Each number is 128 + 32 x the weight over its row's rms, rounded and kept within 0 to 255. Layers, rows and columns count from 0. Numbers have three digits each. The size before them is the row's rms in percent of the matrix's.

# up: layer 3 MLP up, 512x128, rms 0.156, rows 5-57, columns 0-127
# down: layer 3 MLP down (transposed), 512x128, rms 0.21, rows 5-56, columns 0-127
up5 061:174133160071211095145153146163087125124136177075147121139133169133116091112093066121191116146126079220155144145102111136137137110124149126099136185145025163135170143154144138129164119208100054150102094121182128119161160112127133126106103084087153129084142112129073116138136113172124109135109146150129109100133141120141127103138133112147049086110121144133161110209140132151165122093102
down5 064:110137206085153172123154146139129107108151103112082112138155063173093150114177111158101115133121147091090141106137177113209122087118157115171148106140142084149115108125124109202184114121136170133139182124159132142157143160146116099149171139153141064147107134193105123155207166145135134146135082097074121171104154123107117113105198169132131113139111103115196079090055182160113125120091
up6 118:159106128104133074141120121119169179121122191112106191081128127147099155114136148093172146139171115131111163087094140179110118124101141066129186120125098114088079110152108114138149131131172124129031119128141160145116141208124107160106090201083180074101099156157138139160152179145075138181098128150107081092189109139142107135153115072156134115066074128158141101138090154170162107110117
down6 086:169105114135090079141130104157163150113141098123113151091115177074093113121137096112123110162112094220072117100094110113208120098130235113202154098178132053120118130130115116138169125109099150145125120144106140145117084161104091159077135129142140079164150148103154179123108090205092105152112140127162083170104098179190147100071125138169109135136103145166104146124108133116144146104144
up7 068:117150123104192127127165157123141126129090088133104094156151116130118139095102197141140117108106120163153151102149117176140103109143125101170133152174128108097134090120200147136172148171165139101090117087139162132129130080089148051117138119131169142101152188163095044095090143137079127115184132082075128091194070115147112137139129171081080137023102115130135123128092109201150135157112
down7 069:106125147133112091164124149154146162132173192117100146097116087159094128141109147170112140146125133130120107114134128124138232100085099074099117132139083148070142125162108099179119075141153149135096175228150149105126140145128072132112121133133133210106168051157126128117113073135110113116098186104094095114114156161131108096150108088199117135079086112137204109109145128100102081130077
up8 113:077106190163147123121154149131173114117130221190111175135153169168136119105190134132125111138141094098186154119127081122166150125132117141113128115160127084069133165070151135157106162108167131138167117104095142129161141113062134128126165119090127056112123151177111133111102128093083173135102162143144071132063179117173115154161085114150130160114122100128180119058181092078144110155070
down8 088:168142110160109113131143103088068112120177121110098133148209097086132094093126114086122134161122132127121088147119085107145123136102120168192044125165169138122127077100150125129141094126144077123116165099143135110164145069144160069111157181124141087071123144148137163032130154150074123139093131084055156125079133119154080157063092115136120160153160128082113122166132119127115045137121
up9 067:149149158114143124150147125178083112111085184115152108143130124115163103137138136142137111166129073113185141145092013173170152144134144146091118213176140120126172167088206145092165137108185111150122105124128159113096112125119092115216142166153139108132148064121110113122106119141111144154123140107123148127137192131144131082171096144143094157064108163147160191125102131148149100166053
down9 057:092161138119107107133087167134095209171100190112130154108164169117154138115106114138126138135123154122149090088167155171091087134116044100114109133143152156102176102156142149138147076101101105113105128151143105120140105212128106159097106112112141121070134112164123135169173123172145132141155160131174150090161054118123150143137210128133182101184161111172089072093147185095088128175181
up10 102:119117191095150097113166107167148159133145104099142112164104106163098137137114149110103120191114114100187142116148066129114083090191094183127112180149114135073111102087199134154134162150181093109152140121068167146144114045028094112110152095112136120121134118115139123132103127162090190160108140125093099104127120122124152138115094149146109174106124179092086111129205079124086104080098
down10 123:149161147159147133214122101109154145171159117141119126092084124161110124148144117100136133135109124111088138068139097183177176098140114150100154155115222160121140099107175151120134155128139148138123099098128151111133121102149055099132208178098083163141055163132112145099119160108150107146107125089190109114147124115162179095148159163133166108145161070105083116155133111094051109139038
up11 065:141130169114165145134158123165114133065084109087162098150120115119115114152107092160162089092060092125178147157132099174153101139148171103047082188128106115048160054106126126123096156191108125071106113116084059114128120172120183098093175091131143129128161168104123087125106099129134147153162108110081078118144121114178103071174133114163126179087093125151121136152121112096164115154116
down11 064:164135122126119124130112100197151127159126143101185126172097115057154182132158130137136123114085152102085152099134147085105186126098125136090140076108136122161098103115170109165148165051138194110089088119086128090126142122079145144123118186154117139128132119091061083153199186132142120150167126136155104181104160173079088145170118100163162166136115167152118098102112074116141133214088
up12 052:178066148101181108155117160121134165096129143040154086160144161174106197159128122116186116146086137119183153147134068126158115146091153080106138179175123100083112058227200100105127109129114078100134109119087114105119085164119183114151101151147149131148109102155132120160139140133165134114166151147102124092196089147169090157139184132120132155132115110097145101121108152152157140111107
down12 038:121173160098112103122130141122126078110147133137151164092122079162083071118130179133166133131231109138101110143132109117103149197150084200096069090119146120135068097074073181151106110067080102128112097118110104158098121109132111129134157136092098093126173152155136169133177095170128096095147114131169113078141137124110132094136168119081106062136194128134101136117127133087123197163082
up13 100:144090101155139094165123105191112154124100149095102123128166071136102101079108116109183056115112102141180193114154138128157150146149092128118164128213116131113127140109188142137101115127114119118079193154110146094154138156168170160118090118112180090137146144114108106125130128166111145117173177110081132104157127116241100058131145148106079103081138119167180084158133146130059129137096
down13 090:105088080137124084063131127074116108162134107100112107158202095116138084078131104121089095130163140157151145123113125079130143158144096077078113145167123172105171161124118028130105152070154167164039096152114101111159110149147135149144151158115192112161141111165122100149077151125058085121127105150118092110120115117130108072131093082104097136107153162132098153151167211157135114134135
up14 087:097109116171128063160110163127126169144088123082147122153117109083127168122137126107163134131085063125139136178147139108157101145099114150122136141174061152066048101127152166084115127137128132091135138117117100148120154182132140108049088090129163144133167146109127143143128097147123112184111112123022151072142155123181073172159166130102064143102101116120138196162104103207138114144141
down14 130:088162118101136103111107145108147149075196121127113089078074091111138119193143083136147102127135118156137126159107138129146193111116195101144110185126153129097192145130132139078185187173080180124127159126142156153074117120144148120219144161074163167133138118141169141093116136137186141156174131113106144137154161067151167123122146108137129088178092147089129126092150106135057069146173
up15 124:114141107153139141124056151136096143193125153122131095146133097185193131125124171132118129118119124047106130170137123164079156129072172127126183138107163138054119099115090168099146108147180072132120098106110149079120133085162142099101159188115160133034139124177069114164084124191165128133184157163146170103116110109080159143125143153111110130086125157139120148133203171131114139108114
down15 082:087106151136110142158116156099129211146136116111107106072094132103135145103100128152097169186113127108129118184172161125090058124127123154133085117109112117135110105113130109121096121107200168103091153120108121141125139151109096125077114109141178112176109145108144074072085164084118107164109132201183071143105110172111068071131180061077136105116091163147169140093143082084123127121053
up16 110:137112144122117170116092111171130135092145197129151118114094141104120136120097149132160138170046158123120122122093078145083083142118100109123121148108144091098162136108221122140108189129155143154188123205049156131165140141084106144136162150076121167082185105158151065158160146090141138127157178112087156078111158155130111121113119108145109092072104095148159137124159118134192147104048
down16 089:116142176117106092143172187165131091027107153216129133104127129141128117137125099149143086146152099164127159102088105100161110160201147145141053128182121161169181139108101103160148133201117146164123121126125186126116122155109127162157187104116122169133122077167147153170155124143137187086146124110123124093099103096091105152133152122118175063086124089117168199154151132172158129130142
up17 119:101097146135133139143132169099198078157177141119139103088111125115147122192178131169112132107117066181192138147120094135121153110090214107124112145152098109071142186156104143159173108121117180179168191109134155090112163196079139122088149150139136094122110162119144120116123163153105112130103181137135134130159081167149085140172195131089147166076143139169193130130075116115158130161111
down17 089:124177164135143097117129198182081157148121134115078088140158091171126076110160143069073115122095191143120082118152114066153113077129184112148129160064127150103117190181132095078086174113138116102148150144139121083141170145168156143153113140080195159163178121162111119147141112138119145160160192116107095088121147152104157107096111182139195120109133116124175106177122178141160135126131
up18 080:159066151101180101140128152113142127154111119117170069093101155114148157120081155154172041139077096172159101130177132153126132169129073094118092184121145102104088121134220112127161122144139141074121128106109137127134134135144165117161112118194162126106092123104127128139113134151126088143131170062117134122143075215179119087196127139117096201085100114067156140146159110159150140133094
down18 051:103186180127107144131101138139150100104166124116101181141094120141196153086125096117045148149187125094137073146120127136149139087124085167129100146068123112180174149132110133152131125189064179109099120083204123101110114162114120168135161134140124158115101053133073153141181121156149137135113158157129084181158127165187050127125103145115141169093143118142121108076147123109057108119116
up19 136:152130175141163142087167116113152131108145181145122107129181096196097165150041132149175143126113110121184121149168100166104141083078164094159125154101098098006106083120120102132149126137164108150164134091155141112149177098112133130150100114150175160142080108113103087162133101190116175108116168173095101123135106116182145078124131102140110105126088132154090157118153171145203140115168
down19 082:138144160143091104042046153093075089140099120124088111126122170150107157138145143175107139126125141103135133076149134130132200106107144091096154093138069131099151085120142042096193136180093106121098114132133171149123125132123135075114100113169160136140129126156107141170138087120179131123143190135148101172064193086098176074106127144110101069144106147071117140106128141149137153118201
up20 122:135169086113123114108096104123097113133136121103085130142062169077104160089176071054156107108170114122116096122125156124095150123153100162137105152144102124161162148102176153111167113157151042142179173080178129132109171132061107100110081097079152181100148118112141248124128118096131131168119079121104167104121127050135133106145136132081116144124071107131114134177143122144108123090113
down20 086:176106143091125196137150122102126085141147133170191162158155174071124110146171157109160131145122143058163166158076088123078127142096171144100092138127125115116080094153094130081102165111102159103152081107103166123143148097161072080173160147159125131133057141134155134118129120124122043110075138105162097128074082140181159112196132164132076101165148089136149141133079149109098136139088
up21 125:093093153108095096193165084160071115111142153088133095092105102048112124115086131086079098136130114140062116192138110180139122175120101125111147124155125111146123133087113094050115096141152133108076135150123127135153139143129149140133145071139124114126111135094112066135159098178143212123107173110126112117122116149158085108232094194144124155120127082069111090176158144130168144115095
down21 083:130085105073063114109120140147142158194133106174125110104163121109136126135101185180103097103129103095184127124170128161206113131117183164137145172121095137068148116146077133139138186127121136130093141098155115085116185136168150068143134149112110086148182100125135162101041157102100118176211125187214113104135124114143141139136181124120139155116154147100086125147113089116084102144142
up22 071:148120173109135067161138112143142156101105115086184126140139183146106157149154142128170086092119043187153153125133099153160143076157115103140115162112108117078154070100141122141124147133226126114142146069113151051139102134101143108154118108147134134144177110088096113093170129143100136154128114120110146032134130090188082176122147105082153143130109128177160064133191138164152109172110
down22 112:169116157150170104074059141163134139170069139095157145121105136139177087117049190136093110117147148137130121133069138122124182087168197101146112163142141083165122156136115127131138107092118175104131125129158102139094099145160145103159077113078134173079172119121110150101136154157158150112093130094085163101140126134164092110088167132171088071094117156064124185139161203100137113064118
up23 126:176091152123155106083152077094069159062074100140101086165168132135082071087059107111151071104110135164155077154167133161157121130130157146105105177101129116125121142139155143149087134113161083135109024092085093144146160051117113138145130143123154098115099132105107132135103147096084131134111136166122187134116142097143166126117080212188098148129102151117070144150138149112115121085145
down23 093:070098113143123106080137128122135105111102115221192205093173164157126143132093127133127105111144116121155080085133129117154145097189199098137120125157148130126147118132125129103128096132187154140149109091137092063120071095120091062160112195111075166136158154150113184130139144157114096112161127153172167095107123125148138110119049132109135066120138093201127069171094110138135154157157
up24 134:170070179091129178095125109119145120071095080080115132154144116119109120107156161107116117129113076143093144114175164123177104206161177121101145170158123113093133114172159119131103096097188097160096167195106107099167110152152117141109176130155164204085196091089181113123128105147160073135126120112094130124173139210153055116158149152123081132152123120157152151119117158143085141130116
down24 095:138135181107138143115109161175147143137120155120038113044125163182111180199159154142162135138090078139144111168144092105058107192057089104130151093105122137154136131118100122171096135165134118138161138068145152127104105149107125162185064083130157098164136155107121122157130167102120125178137110121115185161116085166100078095117134072094071162155111129166146086117148134101089153127130
up25 077:131109160131186135101140155113108136105166104129132152165124167097149097182143146093133134116132107116176159172182175160173131128110093111124116181125101096083122115095229150127184100172121093100147087086132128155083145203173155147166143174088188133105112113109096150160097126139087136153155179123100148114137106146174127153194140183096096148095108075134181094167145168152143110175075
down25 266:141179130114167182100119126109134166069106141113038174089142120067187077180136100181087126114108111131163182171142170149131072131142109134090123142134095056125165115086102099135093156067137150158157136085084152112119107134207134134168119155101125110110127130099144053169143086131164105035161154120106119155133085124112163105125109123179138137149165117099125136096130128118090100114138
up26 069:100133083163155130135151139183128114079166153103122070163105126168177137150095151134244063113115133155162172124147105120170167099102093134106084144142121150104115070118133159080132138191201098112077086126103126092125119162129131154095105158172122074099138124133131095120110091129152141083164153148099182107115115148166107152168155105184137177057099112127129088096082145137154088093110
down26 086:133114124081110114135172052102127110106146101102179123096125126162178158097126140205083091135132158118171146153119081148110159109152195118149166086114129119099097137073126126098083096093168096124128119121165128095137138135115138112052165115075149103116115112164079140132085193160160162142154086069131131114092153191205127163135152093132127180136107126066129163054116122103135070120161
up27 132:140164144119092044119137097161066125109155167125150116161130123119146102121143156205144108148135137088138148122111156138143172133191105146062106122155108179164102113183152089137127158189167123156112104042142147153155151108166136152205080130130114128126129143116077153107105158142153117108109108174125138139183118124168109084155158176170129148062127130088114171162122165118113020101134
down27 088:174108125150087144142140127102091115117133097169163090108155153093119133121134104147053140181127146154102126133088110133150117074140143078113080122147073168126107083129075061190118141150082138125132168101138165090082144194136137145125108133166124109161177137070159163102092149094123187181137128150215132190146175150161099102164135128144181148078179122118131167147121115080058149107132
up28 108:128129090094142077066153132175097169106099139110162133137133106108104081155099155144129148166111093121096149187188161123129145130142100071092105151069095087181138105150131040149142138104144082144076114149132127103113157126190177100123054135172135144127122134098121106096144090199142163131145141147144056062137102168113078130164098121127052136144073109093126148114157142161124121184117
down28 087:118110052092131158133117160145096139156152099130146088046143121119121132163119175171149138141131115103119147171149158124104190182127120100106137159118119119079111117142091097105141139154097138083100127104156177063143134144153222144116148084109146109117169166225129129111141090089155159153235069171184123092137116120095146137131121122077082119164122142127114143153187130134117091091105
up29 064:201105117098154080092134155167203181138117090089151068171129114139102088157150129123148068114111115090200186101171137142161128134147109076124149208174021132073081059169162130146168120109169109108099106098129116085146139135147155086116100103137118109123132139128110136130133142154127169102189115114105098118148132135097092125156120141104091167123060159079142109150120113128128138151130
down29 059:127117184142104139161151085087127148078184100097151158079110183118009108106145109091133155138129110114082102163129139129137169149121130173153186086106101114172119105128119083142157143162147116144191117115150079137095129120120150089153097126153118202143113121167161163119132136124117127118049084142152056174067131118149041133090145117118068114123173104094114156117147086136155142123141
up30 135:144097160145080113183122061097200139159098177101131164134108123155112099120129118130130119106216128157143103107115129135179126065122110120128146169122117120076108026104142110144144153156203054120119151066171131128153136069137132113180125107148152172123095135122088104113111125154141090134120128113133034113157092104124144084168138106115157110113074125177093145129079141123161096074116
down30 093:139148140141098160152121094141120159152162085186144134169184121102073151100091060103115116142148148150060134097091174142177095128087130127163128151142114214116131136096075094185124141139129198160164161166151112124142184178132153165054150142174115134113140144102086105108045102151139103078156116073143133134161117076134114109158128150129148159160082126170125177146119136145160066134116
up31 135:147125107162129151124138125137129124104126121104196127113170164092120097133092064138147096135103155134170165158206102094199162128138112202115082159107107141140160145104125174146089105114088103134162125145115053086133115152134151094144094066119115119127099122172176073179086131178085136142103082122124168114132103116159090146155126082149128097097084172115200063164117127127054150164087
down31 089:131176117119110049141115161115202081114172111068094127114067159100172089091105124089107194109179074126156138105113150083125162153139113104135120125104121133172120130120093155179093079113078122131170134151154122180127099081078150140198171101131131090167141127166108192129136098044080152096121126144159090160158157096164129098161154143105176121146085135104112103139157134116127081140150
up32 059:171132164138164128114127136125074111129098101130166074117145099149132180134117112125178132158125095147197176136146156169135167115085190069126117219162143159113157116109176075105120119157201074121124131142117115077136157123152125094090066095123147168080182131141092114094146097100119157122195137096060105110164127165141150139122089134116140168084114105099209150153111143162168149111160
down32 057:084137083133116130058138077123122139097174121220119144159131123103136096138089112138148119167090141103107067129120153136160111084175103200147145100139180114130120148175123099145166129065076163087111103112129122151163141113166122158122114137216112101146062125125149097153104235188137052139109095123117129098151145172120122086184160090141144092137122117144099123129081152134115110140119
up33 050:128090125127185116129111131153109127109137152056184106096140126084156108138140120081156109163089078144179164165087151138167113226115144125132121152167114134115148086146144115121120147166150117114153128070071174147165169145113193122116172134162113091098135069084065125147143125126122148152159135132111108072166093089169058120156129141191106162094047133165146119156130082151124102088079
down33 048:098094133087115133073098153149131119031122131133087150152136123140125144100112120162022157149128105113109117136137115141128149150105151172115102144162168090125137059113123054108115134118121181176137194083147135137130170171122038117140135117116100106122135090108134123096111133105150099096169136096165125144143145117140174166104110098195183103194064143089137085162112167109158185172127
up34 114:218114117166113108164170151132115089067090128076119151112126146107107130097139091097091094112145076110156097141118111193079149105123113104101193140144115077132158092125127113139149137175171074090065105154167121204169167152125147105142146147100092155200148151088072116091139152139137152082146123141096129127094112148170137115182114115167147107151097212121123067140124144086108096153094
down34 083:115097092084165089116070107135099134173148128104118069153131125181139172147150104186124152159117104063152177154125109087148128110149213118113175121133149122082102122133102131138102138191136159185121110101141142056083175095192131128154167128110129056104142109155102158110154114159118181151180091170179087113147116128146154163146109097119162152161134102088154126121148120140036078146113
up35 126:100145121100143111203070093193148137107171118125094056163209147105075142107092121184138155151109141096121109138147130162087151124167131095126122117171167128105113142089146117070158185106148145160098070098070129078128157105138142146197129155140111084115082171138091140162096080153137169084147121180099126129140147140209151113133165116145119095114158129125116082138199136168109108129097
down35 078:128084211107136158141110210139180146131144097136142121068131135147101073112201063147093129151163115116118131103110164136116129124112201072157091131133109150076109146107112094136147178120104102122148130131111113099124163139145115159141107158126131138150145107129172113080161146165153069148174157255155119098137126096157142143092126159101140084142141158146081131115114127170046095124120
up36 102:158114146081208149126177137068104103110084079107169181109115145118123117105129171117188123129113112102173091084142088183136161172138118128112059164190128086066128102093141093125144108125161078097123111112140151143151139113137151083110136151136139108092142115065096154145090123152085127132047145141078137099138141128131066182126142181139119172093082075126135155116091173159060108106143
down36 094:102130142072150123088131179180142127161126146212130096120144064043127167109139170079130134106105135104125121162157117159191152126154140107118106123108114158142129158167115082130078133137086195107141118171071125133108141094161163134101120194111141142166121109133136137155096126108055141102166083100119180143158166182132117082097142092067147080065114116101079096142153105070108113089156
up37 111:100136198120198132131114070149215103171136150095078138141150150191172161176120148110175125152083154143157128157159120111131190084125138117193118147101121119060119102075136109134103055144127128186103081108197117140094127103102167103104088156123098185133099143108101103143091140150073055158109158123152133096141109109130128152153122109148152120117130078139121191162116127175136159128124
down37 083:117112068179080148181109107150065129145119140106125111099164113144153083116111109124100155140119131129060136124108073142070153133115102095084076109143147149122124149129093105101159078104107072109157113147092098184079152169130067172079143095122133112121183142113140115127177097104119175167128119130083055146112077155107099116119111136155138062166116165053152163133122107030134126168126
up38 107:087117165103150098165140094180128155080196200188106081106107129108133134102107147167157081115106136090090108138095106158149120115129086151115108155123137146157086117013105152123144165162191098138086114122082168161143156113108184167171153128114178068132134139117122057161131155151136166103116117135113136063146120172127103132140108135161165081080125128142082133178181146135111116172115
down38 077:080176166084117113115135150110196146137129111158114128105078152141113129103173136147079145188126154067165122111115137147096146140062112085145144165119105101108094182098145048132102134116130125154112168104150160164106197155164124126086127205165149099122110116109132121095102132181109089145176175153178145139127139092137140164078138103073125092162123238178090159128123127141113161153097
up39 116:160089081102200183137111071189162095103119134131136102138104142140073081152103130078129088160097184045188155172160168082131138174156070124151095146121149125189127106103133119073100118133153078119124176133177107132172120130170105144204113118092110141181182149071134126181110107190100111121120110094131128096126134108129164113169132118158117146114144117141167176120145141135093132116100
down39 087:106123155054159123122113096103130112106172125129141151149032108149089117120177047153092082118141111134166133082061108108156155135110139111180134086084121129168126184178133117059076100109153157095156119081077141129131113146098146106100187126159096163149171141102112160157106092131076163100206138154151175117125128127111154124076131077093146155156140088071106141124108153139130150091104
up40 087:107088112107177149157163134140120113129170127138065086159073129161138131134106148145231137151140059180151137157155083186120107094168177101081131139191132097103142103120152110146129120131167161137111143083050118081107101133108147124144139081158158125110147117052108113101095085132149129092148197174083124095163114210135121151165087147119108096097093112119134128135189147101158133163132
down40 061:150145123143165122124139095178137138142085190164132180121167078154141136099117137114118184151143097168117127152082135134204142176154122163149111119099141116127123145152128141126173080136136111111152116141139162076149172171122152079131161152155183167084101141165061150084063152102117220117118114110098142058136157057117133184126113163124163128160144108116131220121066122128105145183132
up41 051:169135114112140094148207121111125146089138171093169073150130130119110129144095110107147075106103148197184167112152082178142134116192117125059107170146116125127103078136156127101148154173206089152089120091145113139131099147118128096088082063123186152155125141132087100169110113164125147126137147088064100120123136158179118116149208150154072125079079111159152087156126123148121173163108
down41 040:136156140173151079137123114109142055114092154126172138140115135130132146128149169181136114154143122101108133116147134107144191110135121165126130075151109108121214101139076085129060109134159140137094141100106182160165140144126117156158135140083072177068155123130106090116167122131065141040159127181086111191229130140137125117112144140111171121073137141100167158098166094150129103150193
up42 054:106112208165172090126041149088096130142126094027140112121123154054105121160147148128195109155075148108175165134098063172147144152136175106089089144165102143060093108170163105064134068152153128102092128117165096140089091148120129143083058147122135109147137087162114115143104168136109137116145144126100120138160129194142115112161142163142120174107131118168139097109129155115123131144111
down42 049:148134161103125128126158119177098117147113104117164073126178142132101070097189142114115103165147131121113105151183092164056168191094152140175151194125149129165152120147129084161062182100133111213132138133140190129149131072135127079123130181117132105124098144112099143086108091154111149096171106131152101114098119109215185136073147115070140139181097148107111166151145124141123120085165
up43 107:068113160157203149189111126232145144136104183167109116127077112127120093130173157095109174105114121146120139153118134146102131153121113091130140146147124101122119163110159145099214117114121123144145144121194143122134150156082141129069093132136125158120138108114118188112108120121099114126094136150112154144113178171114110135219152133113163069098082113086172166063141089185191114147062
down43 079:097147106107122179091144134105137110198113105143099159151089132099068102125139166182145054117073154083097076099127078129142129086117111127154139136129157081120180136109101100095141087115086158152133163103138177130115129156102157127153196172158135197136058109186127166158122120133111149017138134123071136099176131138078168113043142136135119137137113144098125126151118126112159149139171
up44 076:167087127123115116134142125151162107098122100105156080133116169134051126180128142107161062125109107095169084120153096129122137148104100108032116183169130089082109059118107122072110179143144145085112063118137161132086166098087143168142167131175140194142156153162133055093116122153116160126162119147095198107178090188170109121130139122131104203130096100112138136100139125141148124102135
down44 047:116149188113146114116111104158086091128144197142178157121084110124101186104077140072163094095175094097108156112075142111119143133152128151170137141114147143123179131106063069162167180159156061117119108107098164177037094107125106135152120154170113136161118133110182122134117118130123135157137191152096143167157175096054103142093150145106115112145120070129124192093123108121064129162131
up45 114:113080134150121103092123143083075127097126103064100139117134102114129070154153179176089118166117155109074211172178102153154118148124123157131072162097117134132102130126207132066082111131153142145079112139096102107155126146082138198120138130158109179100183086162163083160085092119113122088177166103123136120170159124104183098152110132151101157081119092179150112099131075135134138082089
down45 079:070128148149077107106131079175180133092156151043164107073108100092109090132139120167127093114177099121108142188082097172107159115140080090175160135106118178157132117095094138111107158175151135188122137135115095091076132096122076101112158053127118119157171171093130176087137134135151087166140111141087084106173116141095103168105090133104139090150146157090089116122175117129101139195158
up46 058:067164128146136104118159146126153138111158134095143075157145142130110099174111109126184098159096065107174157121174142170155073114136077075099122176145096118067109100161198130094145137144133069100108144116109142134146149165110164102103084167135167169152117078153135128085169154071090170181186215173132132081170099142109075157143125129135129130106111092133148068134111095118130121182103
down46 045:150105125129146143124155081213152076104137123057107038108163119114175079072136132169127142129154159105167091072137139153058139134115186107100118077121138134084189108177142147153169134077150105135103123132097176091151174132150128122160155166194102139102126105117194124117132113136139109125112089121169121115175198170164160147109119150125167146148147116134102100097169149062119117086140
up47 081:145135070077218180189149107127139117112132134141104094140067151112117099146128174060198125113118143181154131129098081157144121148153132120115091135182100100152148131117191150108128115124165136117117138117113154145159113152090167132108028116145111143096149148090117115155140130106052114132200071074085132093145090146111096088152152119161091136091084120113144127144180151172183163124092
down47 222:118150104154145146073072143130160142073110119099173075121190098151074198139123089113093119123120100156122126116100173142045180178092103123099172062080113148102123095121131146154131138119150117139151123170120133122162143163090156184188174113172126102103083102114148150153147177106169138143072109135097148103147111158187120163073175134156145150212127076161144148098119145112163131102129
up48 049:099118103127139132134131131114144114143108171119116114170133127123148095190104149148191107117110110190188140132165114129154092130188119129155110212192138050107139077107148146134095173149167101134114101113158128144148082107083138144131048104143097129135218117130133127113069132182108162132181095099069158088182125114159103135180116161065094106071069154133110126141116130153144106137092
down48 080:096129136142108143131093084128149103154132130110118102126118124158107124104176179128136131091134106124105093142107180169135190054117170077090133101103126134104139109136085102135172092164140169104132056107144126193159138111088086064145080125183194062116118140187171126091169144107107107210132127084181128118113125118170100127139146175151198103120113130058127057109112122145120162110146
up49 123:213101126188124124181085119132127143126165137165142141141142172173117106137161117178182079103111186116119082146155130168123158165152161087130132189139133141076133150128145089148119158082128101180097162140155160125116168104130153153164137067109143189168101063139135166139153151115119105145132068074127123093077104114113091174138129086164185156040110144102162129091155156112142124186126
down49 084:132157137087118090114118155153078047189109180149114117118170102171138153103103115118129098069201123115188076142156161066111138148143154107128143070132110112148107155185118131185118087108155197123162072179117146105095108116154108076087128154102119095133186147105156098147110130107148154168108117133163136113111156129128164115146095029149060136163135107130106085177093121129152119158140
up50 085:146104140083161115175126108197115120123095157128121103138098162159108088168094124174100128127059110092207146186156080130130129144153163142041129108160064107107140171146182134117100053137085168192136107138114111100129142126109200132092118147103111126112171144118141120129111099188143148096154126138108141109192115082118126133175222132137105115150165155169101106118136134123189165135116
down50 077:128168132170141094122123131127136096139121116096186135135109174102127145129156148140134140100092142142149115084144106109173148202178139129096066110135116145153082120115081143097134165150083178145179126178091069137094138095127098125135076145104101077102104138113107069147116103128073193133105109118098074124113129157104088144128147091085093139255138149098187150119099124101115134079120
up51 118:107104184124142088124221125150178136102104096063099179144129113105178103087096139133133133130047092123166136155109084135126074074123117149112154089166097148072101145148121068103122139102103146087188123045180095098103092121121170093157089140118115129099086132091077142150103114104082156125115143144105118154136111108111123111090156148100115167076122107099074162184083092128156115161100
down51 088:118098060145138108128102141106088178094123063147129128118102087141146138098095132118041172207118131161140082104114081109147099105122138108152079113162153136132153100112079131142081151180167148070136102139108141185122139090108165173099167152096049124121168156094179131111152116130113112146073143195177150109099184124087140113113128099080119073173162163133124191126135130150118111081109
up52 054:138135116162160098153167101114133117079110115100113077088121176131114144114116180067199088120114083102127148177131112161086158138165147061143131177191035074092137142168175143185099132136214138159127114126083131110089137164101164114087113154141154138088171111091131119081135117112162144155157127135060149102149134118112141143162170103110093138098100117068147129130187143077154121105132
down52 051:144137148110073141159092129108157099174114117159125079135138115127143131130134126187215099125099130153088126100113113118148118139140098112102154077105126143177157094072162128088085113122140080145128150039115156122119126162162146132187158099115093181171080136196157092148083153099112061124156117128110100190130122106131106109143098162133152087121098128052153117155060077214110128173123
up53 061:163080101151191131118132169136125162123125182094130125163119135134113167126137121101180126102122076116178156148152106148153183175163117129176145149162082105089126122161186137113091137103163110128077100121079156137147111127101187142118150115215164158139178158144090125191174135134110087160177093102117087048164120134137112126189139128084084132053115094086154134133165136189161112146158
down53 092:184163135159107119100097165138156130122112141115130151124124193100062127103143106146140107155172092170109116156157116121102095173134113182131131109140155155119173077079124136115118109154159189172137121133133107128117109159212145125111149101175163146104104150107118119097118117191072163131090109135118155168063171144131173150136101165186085197123090056153187137091174133073190080148156
up54 072:132113154106189089133137134129080156093102141072076092155098133176056159152141114139133107111111120115162151145134079117082118116144101148100099194150085069100144110164167158086131156147145095112106140093079137154110121155091177118136089161124164093113148109064085132132157164184123108096128071128131098092128200137141107114176142146114055182136059161157164093149158130158180130188142
down54 054:169152128129106164179113132134176120130087133132115172157157128114105136171169095135067079156147199120090127089110125137142102126068115164093148108125142177156107101175125060145131113071109136137154129188146117108103139110163184111168169138137130157140096127159142159120080183136106063183064129170152160206103122146103146139088162118140189089139142093179116145090129179079143126196118
up55 137:172135156142161162100145172113116081061101051068129138142140161128169087109161122175121154111123130095137199124142127099193176089150105152108116167127076168187143129110111186097180147161146068125153103115112123138096149146112137115180095134132120144135166106126121106063119173130140173136116115123160085096107147112173089109099109151125088133171059039136152096140158119162110057137121
down55 096:115128068151154109146124130176180069087122176121099152088141119122156125152119148112129146110100155161118160106152114121219074148141158154094124088173092149100122165138051110240123123103100149184103177123143133131076136176086046135163171119110051183136088143120126183137148121110088094186110122136126156135117130142138090103131166132146098117112102156128134145110076147167111120132109
up56 093:138104124109089094069129049133150077091175143071112151089155135126135132164074138102152125107149116157058147127135136139110142157114066101145127150129093114070136114138119028121111202175139154137131141121132084102134113086149172084112100127157182140158208124100102121150101083131166117159118062064161157096181139142133113164116132150151064121126170136120094121199138116139139127138090
down56 079:102143138091120093090150090109178144145180136107121130103121059125087070155100131079109167079120188142148107085144176131117130123143097115154120111182130089108153125173110120184106201109121174094162165147131080183061079096127187113084142085138168141102124127150092170161134118113102107192148092048150134127135076103170135120162080156089121105145163097125087161155156102127094130170132
up57 042:148114165151166151190118193102137191124124115088125067078070148132103118135130178045138119141079112118175180136115058174142121115098161130086091163164111114063123119136159103103141117128105076152140165098106146117102106174090112148068129120149106131109098144059093123119134122121167111138209155117142093080113107118148121082149153155177088158064124103112149134175158120160159172144102